Weights of a small GPT-style language model, trained from scratch on English Wikipedia.
Size: width 128, 6 heads of 32, MLP 448 GELU, vocabulary 4096, 3.41M parameters.
Architecture: LayerNorm before each block, rotary positions, biases, untied embeddings, attention and MLP in parallel.
Training: 99M tokens, 6072 steps.
Each number is 500 + 50 x the weight over the matrix's rms, rounded and kept within 0 to 999. Layers, rows and columns count from 0. Numbers have three digits each.

# layer 6 MLP down (transposed), 448x128, rms 0.261, rows 424-445, columns 0-63
516527494515514542460533470469460558537582420447482532468491543435444465587525472494488490435477509424481552488479577405518529597505583473466468493523491491480558505472483496507463433617498488
530546541580454546510504540505480518526521533481443460495476493495532486395505430473524550598530536496509433418581523464477464502554440476500463430521506563408481470462483560495485535527508517
565527456547620489488610397553489503445510469465542506518474441376577512477573505398445397504527529460429468494493543549545472491484467486477508499557543512590437440424483496532437530453464531
514477527466510437491521486595538402450446563495439434489528560529524503571516567415447448546515412510526430504446607525454417477444483469438544566471590474546517508547473426519539516477431397
505525478411488410465543528464610487497536477529506495453481532452524467581453505488464441584439519469477495452510577507520435447484445528475509435501480550435404525569506500412431519597460591
515561359483505501526573599492502444485450525515573564384494541477480564521544538605465603527482556451609484552567498564548420549435484535474538465476453461461481540474500618480560449555462527
524436555580461394526515543496491593519498419439494492401614587350527456556463505568554344461491541479518440502602396463544519532522559369558571549482527495454387519525558336467497463401429507
588567494469507602516471478575558592490424590550511464463527491478615453531544625514409455506501507366575543502510593544506471542470426498483406437531588543514488481502498384516564508510534421
582569461491521486501597469568476537425486507520492484510434566527455573472505536574440481527492494509443510492541465493520443470473585481473541440555554480454489482564553584498497470631388534
458441416478530515407502486567520439442524503471513557507484575511518469485565487539487509553586522529410466532557493468471544442526537510485457521448465538562460443491493438495443462499519521
583463496604604537420491512485596460448529478434495539589531529436507506442554535529578524424500437564485462480503483523599537553490601390489530470529383450482414439555487449487577543555491483
482489453514564512453452494479544556461525464570592574536614415573519517485567542538464478494417429396460509515446538404478479510526507483538526521449535438485523449530473517430544541499475475
428494529471392519545561542400505475462499536505465501453525601505535544508467537480406583541491529542549581469531629511537514448455456537470421517507579493536485563522504462471536439493429409
556504405487500435566486551501545533453546611525515578484487470483375484429548421587505422497556554502562457416601469452498474409473528452561488544521628476427440493513573404537451488466525381
423472507461465497515466460481509433520482477525564540506451482551547534434504500487455514511566448477508497503499526434518487454468529358514545492566541446554521475493444586567489518491561493
507491505544438492438513519486496484505376528498504552657535485491564586468541549451561470515579510479418477516490533473481472487548458494563472542450458497514456504491503451515427505463480449
578494427473561515623471502456481488436536508457506489540524510485525518527534477525573483558539555634535529497418485540488526489478528507569597479471498569482453523424534467551519439481576456
414489531434542494492504505474461507609469454457393470509521454444552528441515584471480475535447532489399452355557532545513532492489481454478544564527512396506506476524342542498546534417501426
579498527526396348450547477504468473547501471480549421551487512523519588554533465464563454511458475457546497460556485564481572419299458533586478597582425506520524515441537407583466462487452460
498451459452551482505469501514501501435515460492494533483485503499548456483482472590469444513485534424516535489476578482413570448556476468501483403527519543474415567494433452502443495445438566
494539498466472506485484499520446481549463496511516542461429455532522539465543458472595449488494520578555512557484497520546499426532462525509492508525483524417582540525526563516546562491441522
480457469489550500472529442513520472503478466491526464474507513558546387479461569516440509413510503572421620466555494488529465480489515449501475481539543494441435451395503479446487482544501565
# layer 6 MLP up, 448x128, rms 0.139, rows 425-445, columns 0-63
470580542589483427450502452512505480497538483445471498375550541542483515489427535578528600435517479521482471503523532529439523484504512465474600488561388554499499531554556463465497507454497554
454513559435372528462442515563557444504521481537439464507533579541480545528495539567491563451509487431537510479482493476420473485562471493476510544512468555439477498583511420413484437451546500
575562475466478493466475465598533589488602455534482526490436475529554500446463570581371490558466501467461443427499489517458505428467558483487573574441514558524471517484596485506479422486516495
481622488583509485558444553545490462476478523529539557496523518360450474493485562492463610485494437531436417480573568501481511490518432487479515481515493574485571476463543537423522538455619552
625570504472475508547483570479474532500400509541497496470427561393535497560541600529484560509432448523533474591558492497492395595450500587480501542479493575469401532565506548602436487464463495
490498506545519450508454511438481464543532482511539489369544546415521456395453494579428413409494442544540498410563482462478589443538511450531504552601525508482483437555541553483471494445472484
547533604466532533594525545484502563561541592505555474413546527446484451527521507499494419554502467480578476525458481471500466533521382560455409482461566400481426472544510480525554567475445454
423541480528413463433518467516400476442521490528433537487434502562452504544541513501516506530457505476476537547413520478558552465521528525560451591551448383495529525444452476465433491492565459
378400530489486512568557537469457537455468526544508580449529453504518489500494488522417509539428435391485525454568524507541493529562580515527597472472565497603550642485492449559540476450475509
504610472481483505487584545464479478470529491488432570518520488504457606466513565463509523476551464472445456483502453571548487471549471439528473511439539539508548530538574413444448551453523550
574529526579528462506502461493510438542417419498495469611543549501520489467506452552528497511420480412494576460480419460480478549451564522473448470531406493575565370525483506470642531507522495
513475467578553488515531494444565563475472535505529602576493484509514447471454572498519502541525557513483530336547544523516482584446531574560619457521480527542508439505484515458487515502385467
511518557537541353594426537451570489432532461449460471506423534480516457545530514570388434563544374536506517360590497445477500467581449543480492565533511491507480623570468552469590433457477516
479455497528476562553480395480508476538483539515414549518470482477455555488488468417441553489547480447520501526491501426468510452566447414442506593475432444565496579550466439557593439439542441
531562586456521505590466479431608515421473532550439658519457522437498569524596550464463563488523598555519479493501441520476426423522533458447564484481474461495476621468525405468441527482471434
523578491537460437515521463438452522444513413515414465483509493497513520379498438502423490594481559562500557557426441493497510462507454504509510550477394525423550556458510485560519434462487535
393486532442469483485459532527425423530400431516514462510492478391392551394484520528463447539417576449525548483512499413546451538539467515534604516508427399473531442510489413497579445549527516
395487582507538466406406385470442480461547480481537494551471552443423431557509486533541466599450554558492500521512497462514567545678529547515479617438468545539415564397454491574533535489455578
539481486478490613455468557516520415545467601472483589529458488483545588509541486618413429562490585513523584402497534556496533419496412544573456607563460486499531529500489424516458526483507441
595474505501519484505433534579504487392513561389428431489545495489483509557411457534503551505515396500456446497509459424584406534524509523509554495538458502567478394508498456433503524526468505
495541564439508570453533552513503469547422483451429562542524582449547489460564517505465495531412535448550525397495507494514534472457478484526430511484515505591500549467514463532490471483546586